Weights of a small transformer language model.
Size: width 128, MLP 512 tanh GELU, 2.77M parameters.
Architecture: LayerNorm before each block, biases.
Training: 149M tokens, 4532 steps.
Each number is 128 + 24 x the weight over its row's rms, rounded and kept within 0 to 255. Layers, rows and columns count from 0. Numbers have three digits each. The size before them is the row's rms in percent of the matrix's.

# layer 3 attention key, 192x128, rms 0.22, rows 138-160, columns 0-127
089:142128123131180158146147136126128160102134115086116174121165136121158108095170140115121155154145153141122106113115134133147122156141153133139153114126137147137080116099150072118101078156135104149104114096103183138157103110099121161173149147134120122137083129152133148114106096126148162075102129115128161126183126126091138111127125068154152138106150108120119130126157119137115164113158
096:153109108129164138136108127157140108115147131111093164125149121139115097118125101129096122130126138094141064126128109137101137156149109128174139159105109152074097178108118131097159170133115102113123128112175123111094109122165113168152148111128128091196119146168159181150128150144129132136121133125105153161140085087133139159085137112147124130108138121113086153104142109152114130104141
093:094110123116142148170150117159113128133156114142184108123093158132120117097109149119087127118141114123126121141118139114105143108114167144067144113133113136122109170122166159102098169116138093169112095130082146089097169141099135124133140111126154154164144096122129104083128080101172100162160129101149101137108093116098140107130131132131154155122113123085120120132128145101127187115128
086:137090129073110092092117074156112074147071143129120120152140180181100106137162107124123087133133150149092128095112129147138113117108133138135113121123128133125146156103138122129113115137103172102114119139107095151152126154159118136101088127112135142097088152127140139139126095081138128088130125137122103143128119155137139097117088102171128140153079125174156125129155176115142139140148
094:089104105137146170122131140136109137129162128089088166156127132119109124122120131125134158137149151091090086133089145130128122147108126118113117154133139142122142124150138134148175118122165100163150108113116124144132117138121175114117107148116125151087157161118122106160127084137208126130169158092109190136095165101152115059091114114121115135141128153154136116103130115121119173129148
097:121120196134113159123125143152166125136111093142140119116167134181138145123134129144133155121120116100130122115142123152148124154132127096156181131103110129107158145107147132152095122105119108096110112084137103150123135130172074126099150157183110155124090123107097137128171115083140161111139182119141118100117154118122161125119097086119142148061143132134123149102118084135136123127162
097:137101142135147108125115116130104160113105120097135155084160147085105136142097113135139094201121147115123134122103135130143105138123090148126133113165095133136131128160176120108086149120077147113146081081123108130192131121145141138115129112148151167166116137103135100157180137118119100137132096080183142126120127147091149136107127126088116093142136113137117116123114148087155114105109
090:134171160153124084143111145126132133104102091124119101116156111122101177127151106103153110157149142151120090145166084116122165153135109126115128119106108095133121125162112124122099161155102075155109139134099134184086132167117161102119116093167121102145111165155155094142131144133126132116143082143145127145090112071100087121125112096132114151132147126119128086120117105153120143093116
101:115176136158161123112161140130109158143129109142147111133149103092113124154143152092116130111122101102095137142135146144144118149102111153169121110081127129145027118136130147122126140149150144109119106190132140113134127107147118101082140135115155108107107098158133138148167120075096102106118141102144083104108124106123133134173136134122140109146120129079067115127120137113124150158153
107:129156153136166112112141143156128158103160098167133138124124111117107118099085162141118112156124128112102069142173087112115125130170090116124129136129102151128120115120111168119153175123153128154088158084181098147133120161134123128123127110135106148069111129149131138144105129165107132139136128088176096126101153118096109125148144088107129123110100114160156101144099134126152128187148
100:141115109188145109164114106174141160121107101099154121121118108108121111126110118113122110127146159148130153130131155148121153070125127107148119100108135166125135081124141117158143127098126152134094146151180130144168128145181129114094093101093174163102109131103115107147126099119134149122130103153087143101136097104101121177130101162152112103082100118113137152086141130170111129117108
100:117092104144112146119133099116084157137157148124116110197105142148124158136152109117116118151119099122145142121126132140119101136115085173134114120126149118180164124119165117116155126153129095129125122109091128152138148124144081088091103071110102128138089122121136120122113155159179133167120123077167177091088138131141132149132121105156169108087096156139111145120110145150102135115136
106:137113114159141083182101123131145153128115103136123124091150127156121125158124157112128159102129103118131125139124129142137080097106137133133091092163113125151104118138154147157148140178095122102121104115148087106141162076168090147110105130121133135185117162150109142184135124133118118107167149124194139116102127151090097154164129137125134155108104103121134101092105170138119155132131
092:136079110103142122117138147146101147135094091148136121101126156127159104115094146122098163137121156128067140119111140098106149152150164176158173115138115091139128122138124122137152137112128136132080142141103124136142118118136136109144121104108090075095089145120124145111164137137121145118127166079114126136146100098181074137118114118092109078151134130144093156148154129075119164115122
101:158178131100121107119124131154104108163167106152143110161133123113117096095131119160091132117119137136119107157121190130159117107146111146085142138133134110134114150132104163115111123134149129169152133133107142110111130122125103149106140142124168108111089110143134156156116136110134180209175106098130129135168135171149140124107164099088136153134131152100154139121172175160097140122147
101:090164113154144110133106136129140149160162142119116101137106136129108124179150129119167141125142088092113125153113114151117138103134127194115114136123148092115095133101143128121082065101111124125094148116187130073140129151100175125137131124141150112142111120134181158121146148111143145111108133135149157159103162106135087098135103093102171097133152119169136120136128110114147103093118
094:114125140112130178133133129130161125150129116115117114146109106063119103119133122122120146115147144145125148153099129120101102160141159117145099159154160125093169132144142141179112120154118104129126116134146133134127139148129090140054117135128137093151132114171103111150130140162138156122130153131110104160122119089087089116130140095114105159186088123121130187172106129113108078107077
095:104161118164082144162138128126128122123133090135148129138127101203094097086099111135167153114160120168126125120132133145120141117117103102119105180137135161110140160110103129133108117153085116159118145117132144155170090124175140129095137164075158118109156089122099127125157139152097109133130142142125161151114114140136097116162080115103105118145136155136137068111129107126109144120152
096:147103107148144133176098106146144120076138151124099130157089060096153119161152111138149159143135132137138135115137174098098135101118107111121143182121087153126140102126137107090136126099137144166133101134109114133158138107120133149138114077091140100149132169123114155156170154112110122132089201100150120156155150113126122132134105122143131144095133104144133105088131163143147122153128
099:132132172123103110149078138151100113142139105170133122145120170107162131130120110130118139124135111133064149107098104110166090146131152105145145107127161139126118135093121112139137162156149081120160126141182127109099105124087134097086169129125115139158155132148118147100150120145131118138127158163113130130126110075084147163101149113081159076139133108123110088136130146132104136127178
097:157115105141155086104083154155102104107146183150145129161112121109130112120114170144146139125136127104114133152124140122092147129124137144165113105163147148140130129154133121156162137136079133116127131135135133125112147148141178112105150184153126197153089109092153061127125142148109179107087165124145102121099127142133114126113138128160137105146175133137132108089148130088107152121120
103:126120129166113120108121112107112121127166164151111092147089183143147112132127126142115125166089133106139142129120153129126131138108126088145129132121140128125117132140168081113114105114154154171131160110127103105146138181154096130155094126141106114098123088119155144105147054143139165099091178152094109150141116136128151128122137089072145172177111116078136135103114145128119114133126
096:161109159096148164132139088142138111133078110112078130104102117086120161126169099118131120132098131097118107126085155115130159148113129123142153124136097151151133116149109136113120118067113118122162124102113122148182117129124120135131164108177134113055105139144130130095129107149131127131168140145143127112103107090118111169154104134133124158129155109158167123112149162131169098166166
# layer 3 attention query, 192x128, rms 0.23, rows 139-160, columns 0-127
102:121107130101080131185112128126159191159169122165122157109104112096174117142163138098132142151112185129148108112128128109111134151140138144154078112112133109129127090110132136115101141112127138103115095107137148121152087121151158132128112159109138098145075135092122198101117140157110097133104157154137188124165129120117135100141123114111118142127117122143139092143120100137100132156145
093:138144156113105135099109127144144108148112109121148125150130134144091116115123099101121144155092166113098136103122104091134097129165134111084155148075103129123065160120102163091136139157139097149120126073076117116130115124088145131152183146175143122143132148112140137133103112126138078162123111156146126139096108121080141139133112146096106151163131096118112140153147171125171143149128
080:098120109092110113150135148113124095178132119206142083149089146128137127136162138129106097117164108098142129130083153129098157094055144140111125148118118120147109142151128137167116143125110159128140128128122129124162116128095109120127077146090110120132126129120141146180120166103145155126098111124123100103120144200141160109121142129116134161174152089102152111122124112119132108116143
096:062122123147116123148140117152136187124159113132099116148109119153110159093126161105114096113136142090088101134140090168121104111125138180141158090104105136117111136125132149127164124112126152144147112119140090113139104116147132132106106140106167139188128181159154131131107105106117120084163148108125177129090150118102151118108178135117153120123126085131140146098103107139124142133083
088:093105128118158154136110156075111140148106096180120132143149071116115170157153132112123147100149149168154115153128141103132123167111143159119150111118111142129179133091127116152121136145122121096103104085159090136134171123077117119104136133115125128126117152119142142146120081098165133094127120134199124114117116148140126113123159161132161168094096138153147123125132139138104149170157
097:134127097149145109079125144115121142124133098153120106139132127133133152128148172067132132164141105138090135104108148115178138153119140152121184156127100136128155119111142150128161120106121116103163149111121127135117108097130166166119140127106130138075150138129085091099105128119127123133200108110155080131127146097150154120134130139149141114166180122129089070138160132111115154081142
088:156159145119161123122105102119145093157106090130104143114166088140116158132137150130172172136126165140131146110126089132126134136109144114140147149119140122144153078130143176152123131165125129109095137125113159116080138162137120139118092125109143144126118115109104126125154126152147129178162144095134121141135106094101125122085103094162113112115101104126120096173067189163083111105148
097:149112133115101112139096131123122109118107107172068133144135156106124128149132082147168124147137114135181165135115168136087115173135140118154126140105119133140112100134072144113161143145152129114138112091140137147094161119167160082111166134154142142092127150176158122117168087140089154120132170110148086137134110125094109153121099118141177104127146122107103123152138101102124140103135
101:179114144159136095143110143132117134125127096187104123151122085150103141106143160147137146114129083129117106105130074110123137127125157150141104140154104115153123133099107149097123148099131115155129134121161122121101127124146177127109120155142110146098128146113124149153155131163080140143156117149148106138107150130068148097142109083144087149129068113146131121154111144102095169181169
092:144149096126144118122189129113100150127147129137109106141138103103126129107132106153110080120155155167149128093121184141129173081185136105108123144117137121133113113128173150113125111103081123137119151159114167103118131104087158119102157118166109093132122165138155122142137117148116089160113094152117128138153086126134140169190122130109158095138133119125142146111150130084125149094155
093:138131133102106097125146102122107178147165127157136111104105121147105185149140137147120146123140138130095110141137138156149119147162123070090184119108117104134154147125156114148147117118130150109108117102106132082132144149152130101122077110110155152136146117146141080120154107078134091166152123091141097154122158156099104125155122122115166146141186156110107076112137135164123144133111
103:130106084120128137107155130147108113162146196194092140103135137142135146125117131097118108139112112124165134100152114154141128142102093131096126120127098155123102142157131146137163133112117108133092099102160133126134138079116163134106127095142127134108092140100104143117103131100090117143136126150179126114140131106157085132147136107151151142133138101101066126135169162140135133075192
087:138121115086135092122126129150074123147090076128135156138121143139112140135165192099144119114108151174142145129077107095119183136166084158143127141143118125134130153100114095068137129131110119112119132118115112140095082112111088132116116079149103081124104178109146152131135117110120120115139174158107102145120129113141097116118124106124150147122142157138152149117130100090131114111096
099:125161138108073118131117145153116138135110139172178135086144159154138126134094105137123108121098123115090133100092188102168157151131157118105113138139116145099117095098121131144095108146099129140099132122161090094113130113148118160109134149167171121105147158133194163151106148150114127097158127101141175131138113157131131150106086106118110111153140159112142140105146168110141114143111
100:134138130129157128110099128095109106136145178127080115139168157126162153115089114100106142129144082111077097140106095201078123182130135117109144174104135126142102133083133160122153124114150160136119123091140136158105141130162145130118112128092120109189105142094115131125114163137139113132133150118108123133110156110140143152135104108155144107125166161134141162127096098120144099146131
100:062123166118096103127118085142150081120112113134174100152141140109144126121127159129152127077143127145163084126117136135145167143105140151153132132162138140090106160129146176115134155141153116119126175111111118140138120134151120181096131121109133142139134111166082151091107109061114140171113139101137140147098099110139102128154136131133155085122105164126126125093107146143130118151096
092:162091153133126154132129161077129074120143124121131079133105050127142174096100144157097116135140157144161162119152148139138124098117121169143126134112128138091102138168157120144142127109133154118105093139136134153121151093137099108128114119091172113115109149132168150154146148121105119172148134108116155179099141164141161152129106136118135084129147095129110124138098150157160132129140
094:121135114148140134118146143142094165141146126161103112141132094102119125133146096102127120127147122139117174128161132104114104138134098151136111155128141131096137133095139028114127119066110127192105122141132122108146152096144129173161152112089142117121131102140150142108121160158095084098077137113123170171109110128102164109139113144141121165122108118159090118104139153134125108145129
101:114164138100112133126135173142085126096104078146109161159123163126143148153137127154146171109096117113119094062105121108157131157131146118163123103108101159147100152086117097169121175144138150089149141169124139142089118142175124106105097147115119100148113108123104141145127113108120132131127118172121134108122115124094078162108157108114099136121130130107115112141180104158152119115107
095:141136100181143082117181094140156103144138134115105086165127136104118144132083109150095149158146125122158121101095123111135136165105132140186163092123134136143080116124107086122146091127098147148123121117135135114120176114112139135128139139138132140149108134068108094116161127134094106137150123095122106126127144119140103148123181154115113147200116136123179140146122147121157105135141
095:089119118177128129151108093134115107102135148148116116124104131113144137159166145161101183163130097093132136114136162142134122130116082132134092163094100131136111136148146125134119102137115186145147115134123108123075147130142139098151129142130133132109130093140148161142108077111165148082084154100112154119115113141150172123140148140094146150105085154157131136100101177073134151146133
090:168133091145155129119125147119133119123135176096121117138117124147128093112113165153080112085147109131135100099098082131152097114128114128147164107114161079122174104135137151090152117143113100131160143133124106166106158115138179140124170122136152135139121132110139130099091131117136092106150129128162119134112098114119174159131162153099104102090108097140125115153158200104142134160122
# layer 3 attention value, 192x128, rms 0.2, rows 128-159, columns 0-127
087:111127149099138111127142116149161150126100123159126104125078099144090139123130132153114077178111106111136136087121140143135148160143128128155097137145104078154118070151139083131121125159149162129115130119144123146115080141145141093116139160105092173131161108106063148126173128096101152161132151171134128148114140125144123142138155099124167120115097105113102136172099104116136143147137
087:158114134128132079112140116138137132140111111144101114113129110136131128137082127112111133142135087135123116142166070134098091140144136124144167178111105132161076153155104121101126112087182153111121148138125120123099099096118135100142150114145163109150141146124126088126086096162133106120149152108089077169153127128096160110137120103138174099164106150155098136145122114139147156075123
088:125126152156060148118130156160132147099139085133133130139107110151157156132135117179137123102195128115095126127112113147107073099154109139131125166140120105126093144158118149141150102148143138151104120196130143133142116144147171143113145114158105115109120112145095147117133163116094118170149111165128112104103126096103150129143127091123117113152143104132138162107151122095187113172122
084:152100102144131131167185101148156101163161127151111131147122097127146119159134130080124102148151133148104155177086101101093102092132099092125128155159125117106155132145140121139141148143113134143155108111136087095114150093103162116129110147127152136116166135108131109135068122153171129097138161130160126129150129111109163118104096165099099114103134127113135139128105157153100137083171
076:119111160185151143173126147092114179134106079130149141112071161090132107147119161130161172163116132158148139150135139152107145117104136076127106113095092119125141133121114143127084106168114133135136138108091146148158086155117093076119150089138086091118146132126114162110135142100116122133113150114169127095095148124144101147105148119105127127120147120119103154119125138116162108147124
087:139134102125154140106132177133100146110117168172119127107078107140183103133144109139149097079131118132153142131119142153122105133116092136111093142089110131138123101110136176133118127137137137149174109135108158151138118158111135119185172106116131131128120118180111165152114133149130126137145124124157133114145149112157129112100133085148121085146116058128137166165173080115153140145153
074:110089150106148127131107134135168132141148112126165094129131111166116127128123136152161085160095096097158146122132123096093151159083118110074113141127148120142154151131165109124182157093125144151162169144096123128109156126136134149105152144123151134106169149169135134111138139087142116118142155101169147120151107096130184112139158190104121135152144120153146109091142146135136132157101
091:153132099127125101112142113114119157084112116127147113165086154131118128099125116183142138111171171110114104100169081121164139127118106123141101179138115137150107160170097063149109109166132138145097101153159151119125124112152109122113165135092128087120095092181122124118141125073153122148136144111143152151091147118118111170096102111145144123105110124113116145128123165133130134144137
099:135094116097125164174112115118147093122146151090155075091151149100127128126159154104108149121083125173146128137118112072124135119130175127184143135123095110133132139115138123125061166127145152106137155117095110108117128138143088119129134113103168119110122128099099136142149090153133134113109096136147114133114110123112141101103096158111120127109126091160094089145161142166113119179109
088:110110120082152133118116121090091115130095133120114128117120137126147119152115126098148102146122111114131109126156147111133112153138135175112181137121089108106145140155162129081112131136131137146116091117128153141079159123137134110140100124131098089175107115154092113112152126144133164164162144083138123120172163140101140094119147151137197107117086127130176155118150154087160155170152
089:108121124120139141122076076152107097129119144117177116126126138149130109115151147112137156164108094137106134118147139148103123155137166167122174153088091117126160106117099164121114125084155130142145166129068149139149132144135124127095127116081139113120122147120101113117117127127149114110143102139152060151160164112127147133166119173129100109057131131153118122115117130165136110081145
083:106126123152121141131124161110082100108115126127134164139126151161095081113126140163152152123154102099112125139117144138147106158138070091122099096105128127131158110123122176179131106156160133133122121181094121130116123177130175135100145096123128122164120115125163168099146136108140099104102140186141125169126095134137171148121136074126118108098159108145129143085138112113143126141107
085:120130130113158136137111109113168140141184107114145119107145153067168170095115134114119097165130136103118124124131161089164127147142125108133113119126150100116121139119128076121124139172126112111119141139157091129176117093150153117150081143106114166153138151151087108125125146097154142110137147155135096162150142117093145135158102138184094109136110084108156084147142132105117152140084
088:126130121128104157157113143075155167103082156088133114109140107138143129116123081185113121154140134141134109103117161140121139142133098121113133133116161125122147127138094170175116096133107087116098095147119103125088123089130125143109114101167107109187093134155141130100145127082104146121143113076149109124101131155130153101104161150127162155147102120079101145144118143104097138126155
087:111142151171143146088120105130138171123125134127163131164096112147135133089149128172148124114109105144106115177092159088100135158130090100053136147067115107120106096136113153141175159162129124112190124110098111130127138117154115119115138159167112094102135137084180124139109124137139135114082101123116114121141120130123118155123184123118136145140158136131121117121115129119114128111156
083:126165173143120137154120148113154128141118162141117088134087090144139134101163113130080125140150141137172148181140107130108126107183116154134111106127072145144098113134071147151136145139124150158155099103132149104118148128112166107117114110124136136125109133145123079114130173121128100134153098128113128092126162154086127122143118132112095113158136154182130129126134175151143133098190
087:101134087135102122134096161102118171123113106162110105096116114163182112130143118116166155140139107142114114168133146116135128138115142118149081134114121133112133097109119134117124148120122119105117090070098180174126098101120115146112120117120096144106059123168116173080145113096125117132127106113148166173136157127118096118111118147141118128156087163099158144130114094140166129144146
097:094163095182094125133083142160125148075093136086118128093072134125124153114118132133160081126139159115157127172134153124108141142101108125133097125135156095129160113143157129121109106152113146150127088126123122116106142151165157106161158126088150146111121097139113130128132138147119146177144091122125128144150090118140167121093168103123133128161107157116125132132119121113128150192085
082:113104145133111146137141131136140125137153104139141093114105089156100130156148074082139102168142124104111154117122105129153125116142137123157087138134155136118099137141154146125113107120137121134069098084150170126092122103118157158128127100115109097090128136170109149132115096122148086167155142093117135115109116128128110134088089127150140183166146095124090155138149173141125141158067
079:140132141098176142152115136106121135066127065115166159107111142124165150140132128112120101112146144126140120109158142161104132139169095134132122119150128177128137165096119135143144156114164105128115115108124137141169101086174161127137155129122157109084129125115108075087155130155136116106131115137112149138153107147087118121121135117074110094130123132100184114179133145092121164123118
082:133132106115132127147114102149128099160163187146103114110092131113170109146072130126134054122131157107108168104142112130124159075110139133138140133134084107158102099134109096152138157116184150083104126116164134153091120125129129138090111093147109151145131142139159152095111134126141139125134102147154128122140170102166119181113107150120175122144124144133118131127131099114106098116152
082:120135085163154113101146150165158134161097168121118161130122108122148140149136163129103122115103117123128113123118147074155112113146143162121118118136113122163088121095143093135118132154175160101158156126154102100115142188086098146147137091099138129172144108090134118119171130129120102101105138112139139115161148129122118139094130123139130180095117060139127151121160136115172135099104
094:153148177132149150116112082109126044124121170149120134177143131141128158115161144140125083111104156138073158084130127143090115141137089156135125140114129122143103114114104170112136120170152127149149120109122110136145090112112162099109119171108101134137155142116112114161114142152078135157154102158138124137135091109107143131144120111144099140112124129139106134137106071115133130142177
082:155081130117153106109170155089147113084172118123080130147116099124121148108145122140076125139108185138120138086096120180102121095099148137156102120143128101132117099152110123083068160164145130119099138149102127108145171139116127111146130136102126094156133135132097125105149161118142142174159131115135114146152110115120128098124139111145125160123158123112096162133139132161142131183142
089:133138112138095143108118147115125135095083141157107132115097125178146146090157151142140078090116105160099117132156131121146153085095133121165100065146138107154124196139138128127152165083151138154139154121146119136121067161087115154126108133137119148108121134150133115143096163141128119100117109128117118141117080154130100164131154120092119158112144126149117114086162150128151153121114
089:141174113152086141154165146147187127126110128166135139139104124124136147110153176134168108073116123054103112127127163146119089120134138099078162141156137134172105108132112126159152121141120111110147152117116136139128123112167143106112139115147154140121070117125152162129145138092133106111142130105156189128115118089140102135130116113139091139129112108122154165102104127121106115086109
076:147148078125132157156099104087116144117148125099126135119151105106097094089122118122186120149140124113117118133146106106160116125135140145120111111106114116135124128164159120079090152133124143135112126110150105162168106151120116136076063135121119124138163158116091144189145117131143152154111168120135123092134112126151127101130133111128108112098067124083138093101119147125176174148118
096:156054108103133113143101151156146123099097109149120133179061101157137113158177089095150121132146138156118096165162163135106150138130167121120090146089159123112147131116124124139076129125133126129123138128131117136103104141135137127167114158131103117103139098115132100129136108147173132108109117154160107137128135120157126111176139096097157123187135143127150085122164121107127118148135
092:148132143123132125129128120151105135109153160146096137149155130155112129110088108102082120109110085121181111115109106117145184150125117134160150136121133183106090091160127174166106117126125117100118141116116106095179158156134113086119161179141138134171103096152097126113116160115184151114080118135120107137108137129134099137104128094122126124149152116170126130118131135152098112084120
088:102107143150140140115133122122133146082115146149173125117099101132161161157148126122120098108146111116160102200149127152116096119123106149146118160150147142102092117108098129151123113137141121138122088153137134175104103102148135130119116125101146151115112123123135135171147143082091116179110168119131144129151104188167170139130146089162163131127155084151094121148167115102114123169118
086:151116121117148142188091161138094143092141158112143171140113121112140146104144110146145196175113139143144130132098137118137118109150131154058139112135099146147116148186140133151155130123089112122145147105121148150062122135114073150142119114119095080109129152162142159148118133126138145169130138125106110106089145144081127116164084114140112109134135146131147123134124104121151144110123
082:123098142127102104172095104115070141071129110097165113133132085169118099177110137121127125165110148134114062127103106133130116127128103133158135137148151134127145179143143099108086106117146154094151143115138135095129122139102112158148144131123095110184146102103147118137136091086124148106119135149153118121134132134080162135151138144101135095091115134142135095166110122128163118094144
# layer 3 attention output (transposed), 192x128, rms 0.179, rows 128-159, columns 0-127
089:156108146115110134070132141091122142178116096133124140124131121116148100149117129154140126071130139080113148148161165100115127095110120113102164123087109117090131139155128155141109109075116096142118129147105093080144144091106116121126163121156118064126095168097155095140135116154109134130121127076145148114119100106153100117099081140161090122144141110146134142118136140125138108118097
094:128158132167167205142115144123095152119136132107105114155101140131145113125160113142172121123140135100115156111101126132141133098087137126136101128103117119073162090095122119141131145141108119125101140105128121167121151140140113176098127124132138098071134174147129169111152114105153163128100126121134163134134080143128091149088119168115156128097120130104099151111161132148124097180154
092:127111102106125169106106103115132137185097137150105137136089112106110132087130120087142142150117143150138150073134134108170141132068121126090130082112126118122126123086106111118094117078109133116147141121104113110131142140095105092111112123119176113132107119125127089162133116142122121086070128088164122163148127125132104159151111101073121151149116119151136123115135100102068132135134
095:155162136137071138123113150109102141101113157095110118117145153116140123116121141188123154106125066106148115142164113149158088162150131145148113123139115181154111129113112085135138141134144108117129160192099154149154081137087087160133173100094089152092108103126114132106159120098115130123115139119086115112089134111139124151105175112136156100143125149126129115114134133119114121134126
087:126124153068123116087161133095079052146120139131100112124129121132128155090148075095131106123103088164112127145113123115146137149150143172142150124130149148155123121121105123124130138096123124132157108096121111114137176095160121169113106210120149139129124121093145141143151092135089104120123090129106164148131140120125157118141126127125096132150129120114181133165143126127162141151111
094:119114132121119148115141095101132117150132120107137118164149137100058166165130150138143121188167144145122110095135126111167145122131130151152168098130087137118129121152152085120135099110092154104126171135142122116092127146133141157095071146145121165157148130176167085108110124091116126155103151105123157140131124154136123155131097126152133136145120184083130140092142151116122167122128
083:141113112178101128140152135133117114101139125139129172108120137113154100148122149134139156125141179131117112132148122109173102086144104069119150106153103128100119128125096141140102120166174097065111079139169099124138119135106135131151101153146097154185143122127151139163184111142090143135086118146128130133122107180120094131118152086117103118145141126147136131156114139160119140102102
094:102143113109146161141122112129116125119132151144143146100162118097128169136125149071153131136092096108144114158107166157122133135141146144139129097122158107140108083109157219100107144086096136143136170127149125137138152116088113141104104120147138109094131133095136132145131156144109142140122106173130075129189101139144079112141099126111109117131157136131150163129154130081148110120116
102:094136123148102087084118125158167151116090112133109113130091086139110110104120082131116126154133112115117132154125111168121107115109101093103107107111118140110102120138111150121117132152155124139156068145140160138100165139102122140088106125154099140098169096119127165148109118135115141124154112156068150174159105167158132119078162123127094134167115148103147120123080145110130112102128
094:177162120126096117112141113161153144100128103116136130155122082135149126105111141127102107127121137127114120152077170129133113091148148102116082088139188127133149117097147127142106096113099164104125119146179148125150121144123134121108152108116123119109118187136147139146129119119155105136121125135115161093129084143200154115142089129111112107135138160104107102164081129175108141122086
098:127137119147116145142143159095149141100079125121089098165112110121176149153117143119127105082128129145161132117118134123160104119074133111110105125142149141125130162128125088123128176128136127138113070113163085136074107110129123089127108078138107123086132100121170186111143121138104117134117158096091154122112138148158118122106165159166139141175129118152102135143125118099125140140090
094:099105120130118126121121127123145094178192133123138106118136124086107176099138132140124139153134175149164165081165157130100124143126177119092134128149195123179153158138134123101129150123152126130106173102108105139121131127147107136153105149118142138123130174145127067150136148169096149142126128120106105150123146128135119121140110166144119138175108121092157135160163096112145119142124
088:102119125139077117093159144103091143144118147173157117130152109139124074156161110122132142096109166124131154110145141119077131149114138143096131145145130147102158134103156171167086172132163105113123124156142163103091095136150136153111164086155126122073116101138152146136095123121135162143140147174124152091141157129145122137104110106068121132144141138142127151104140134144106106108107
086:165121104118123121128103116155088135131179118185102140151108093170131120158107136100146141142092130117098104140126116108155120124171160120119155152140088140103116151119192096096135112090165143122141106097141120117147128153134148098138152133131144110102139107139136141121153122153140106163124132166113144125107163081109100141161103078120084147139139157136134095064121115139155101157113
092:155093145145136110147155134115122147135093107129118101092122138115150098139131127132128139129139123153153122097135113147187124126136150138139138136169088140130136182134115076074124070106189118119085142134168134108139104178128137118139146133143127161138124103147089152097141110127089135131158144135134151150140138113151113152136110157101124076096122072157141130149148167131144113186142
096:169112136157159118125108105138118174122088111126075146112162113114103137133106142117165149132138159143141098128101162165170139125097151143131100116108126132079128130099114078111166147129158150141149144161119100148129108157175125117133141155109145159095101131131151120137150084174148161122158128125123148176131084094147171154152127150106153126154127120138123151115102145075123149151118
090:152112139090158175125170102102123123112101140087102147210125135118121119095100093105114106092092134106114118094104149154087150099131130135140141140127120124138130128136146091170127101130100176142130145124137099111139141151127127135137106170145128146144163115103117092152134157182118140106110128117108112067129127155123156121130097107110151170095162145116120112103121165118158164131106
101:166099118084156089102166114129167164119172117167096118100146110120105132175100120142108114146147135159100115098122104112116125091145160121134186115071139136088116123135125105136137079126140095119111151137132160120147113099107142087100095128148129123128160170098112101153142122125148131132092153130151120117168141118119108166167083164158108136126149127124163145139114096121114142131148
088:142133126105151146108137100134112138124129138122088157128103139115158131126083144133121117087087130110095107152141154126114103127061134090099146138149116124116116133117129141139131145111138123116152139151101107104117147153125078141104119132150146101191126119101114117132138144140156150105120101147136116133160154120104132130145194107077154097136115162111200135088135066165112095084123
091:127135149129121109130168145114102121164168115127119090096148085127052073092128134128136108134094119143172126089124128103173153117105114159135112130102141076091130115137126141141103107156127133145131120105126131106120126159102131132090126125111135144124110090146127163150115139107169138142118173131093091113119145117126124151162145121114141100129152083097080086099127069107135127152102
089:142134159169130118115153155151092165143121072103127101137140134144099105113146165075079183122118104089121122143116108168159116126104095106134118117132106159128121149126140089135136115124136088133125139117121120070142140100136094138144109146123111091080109125082102106114117137123142136115112120121127129089130112166068108108137134137130120181187152133139127139100124151146173108134144
080:124122144118098121155108093113088137131154121136159099137141128085123129110158128176152119129170152129132160149120104211149166140084150117092139123135117128141103150192159110114137145127116099142115098133159123126132100116159146140113115147120122095096121168130136082140101112159144168168102124180130163143114096148137139091109173145142165105142119143153134124147138105130135097108119
095:109125120146112119095107179112120155172152058157157142116084172133132112163136134119141134143162140103177100126103156107138152121081165128137102140087114120132132152143131112118135174112170129134109133159113131123113160138158072121104118100144128134140088100130141153109148117140127111133153186105151142129137132131161114141176114135121182099123129127117099149110121183129113126125101
090:124134087130117132128089101136110131137150114109130151134124132128154099139115124086163108146158120131088202137165136115149101142159111092094123134057131121073103138139122107155160127087098131119147147135125090145124140116159085093063128142168116116167102115097150127156105109144100116146082168158133103128123124134168103131155140146115146113156106121151136119140125145105145113137133
092:119143122160171143170130064112176146171133094122128129154150122090093131145119112097141171136137157111152129077093102152084108155122160132086153164173171128108128101136153115123168096151121117121128111152103116101133152127128083135142127164123126102130131104097125153078152143109129146108121111113136128145120129124139144098141155099159123118091140063145135133124126101119122098130127
094:159071127121177114131106104066082138098127130154089114110133154110140084125140102142121141137135110117147100094142089079124140118119132161150092089106121145145097115117152149072118161114103129134130122128131140103128112126083136113109088152127146086145137136111105106158143144154115124136103090136138092099096138149101130118118116073097135152149122150137083074148129110121124138100142
079:119107112081105132136190132173145092121102115113138115126145124120136143143123095130077092125107134145111154134148150119087149146130167121137122135126114147106127145147157170131157131103103134083148134156134114125144185130133136131227160140144124160102100102105159135134109152103128126061104123147132179125105144110121120151098100141117141097129152140108120114148102131108105120108110
099:099129117168139118120122151128132120178151162079110153106152133081127110106089147137126124117102104102087106088123110083126086129112108138138158102145145146135094123123130095174152068096134130125144111150145149093117153118131132135122148139114141126137188111147143159146121131136082111143113129119101118135090135149146142134131141162167140089097160147150120169147121091105114097142066
093:114142109163172135136087169104143130135105137059166128104128107095141133135137115132122135118164110149055136149127143135122080146150108121101112146144131070069164129124130070072139095135144130163124116122120155120087112107127124122118151128111126146142134112105147076134076107092128158140168131144149121103135104132103122114143089106130123136127116117157154123138110135128128094152137
087:159134142102131146119144126153135145148170162141110118141111113093089158156106147127161086089124132141141128082088114109128161150129129125135197087154151153128114144151137129128102142124089115123112137159087118101089155178108165140111138141157160105135123138126081147128146154137111143152175107126123086167121121109137120132146098117114105119166125165092149172093115161129130151133159
092:158128132129133123109104085160136087153112123153054133104160141129132123097117168125140065122138090143082144094129167127122145136123123124156118087154129128125090096118118155132125157125147183096093121092132113128147163130155183108148111156115117158122112111123164109135116148129165117078153136130114131131116104154160146107131115159104132106108135137114128179126146112177089140130135
087:160161084107132147134120157147130070129142168147121116139139111094108176079141124135137128103123134120084153108124119136111137113118128129148115103125127087114130102139108151135123103119099124165099084106155138148154120107097094092154128124096105186102101125147108168126124159136136071133145145088115146158116108170167060122125132121157119124106121100111108165086108114121131100134131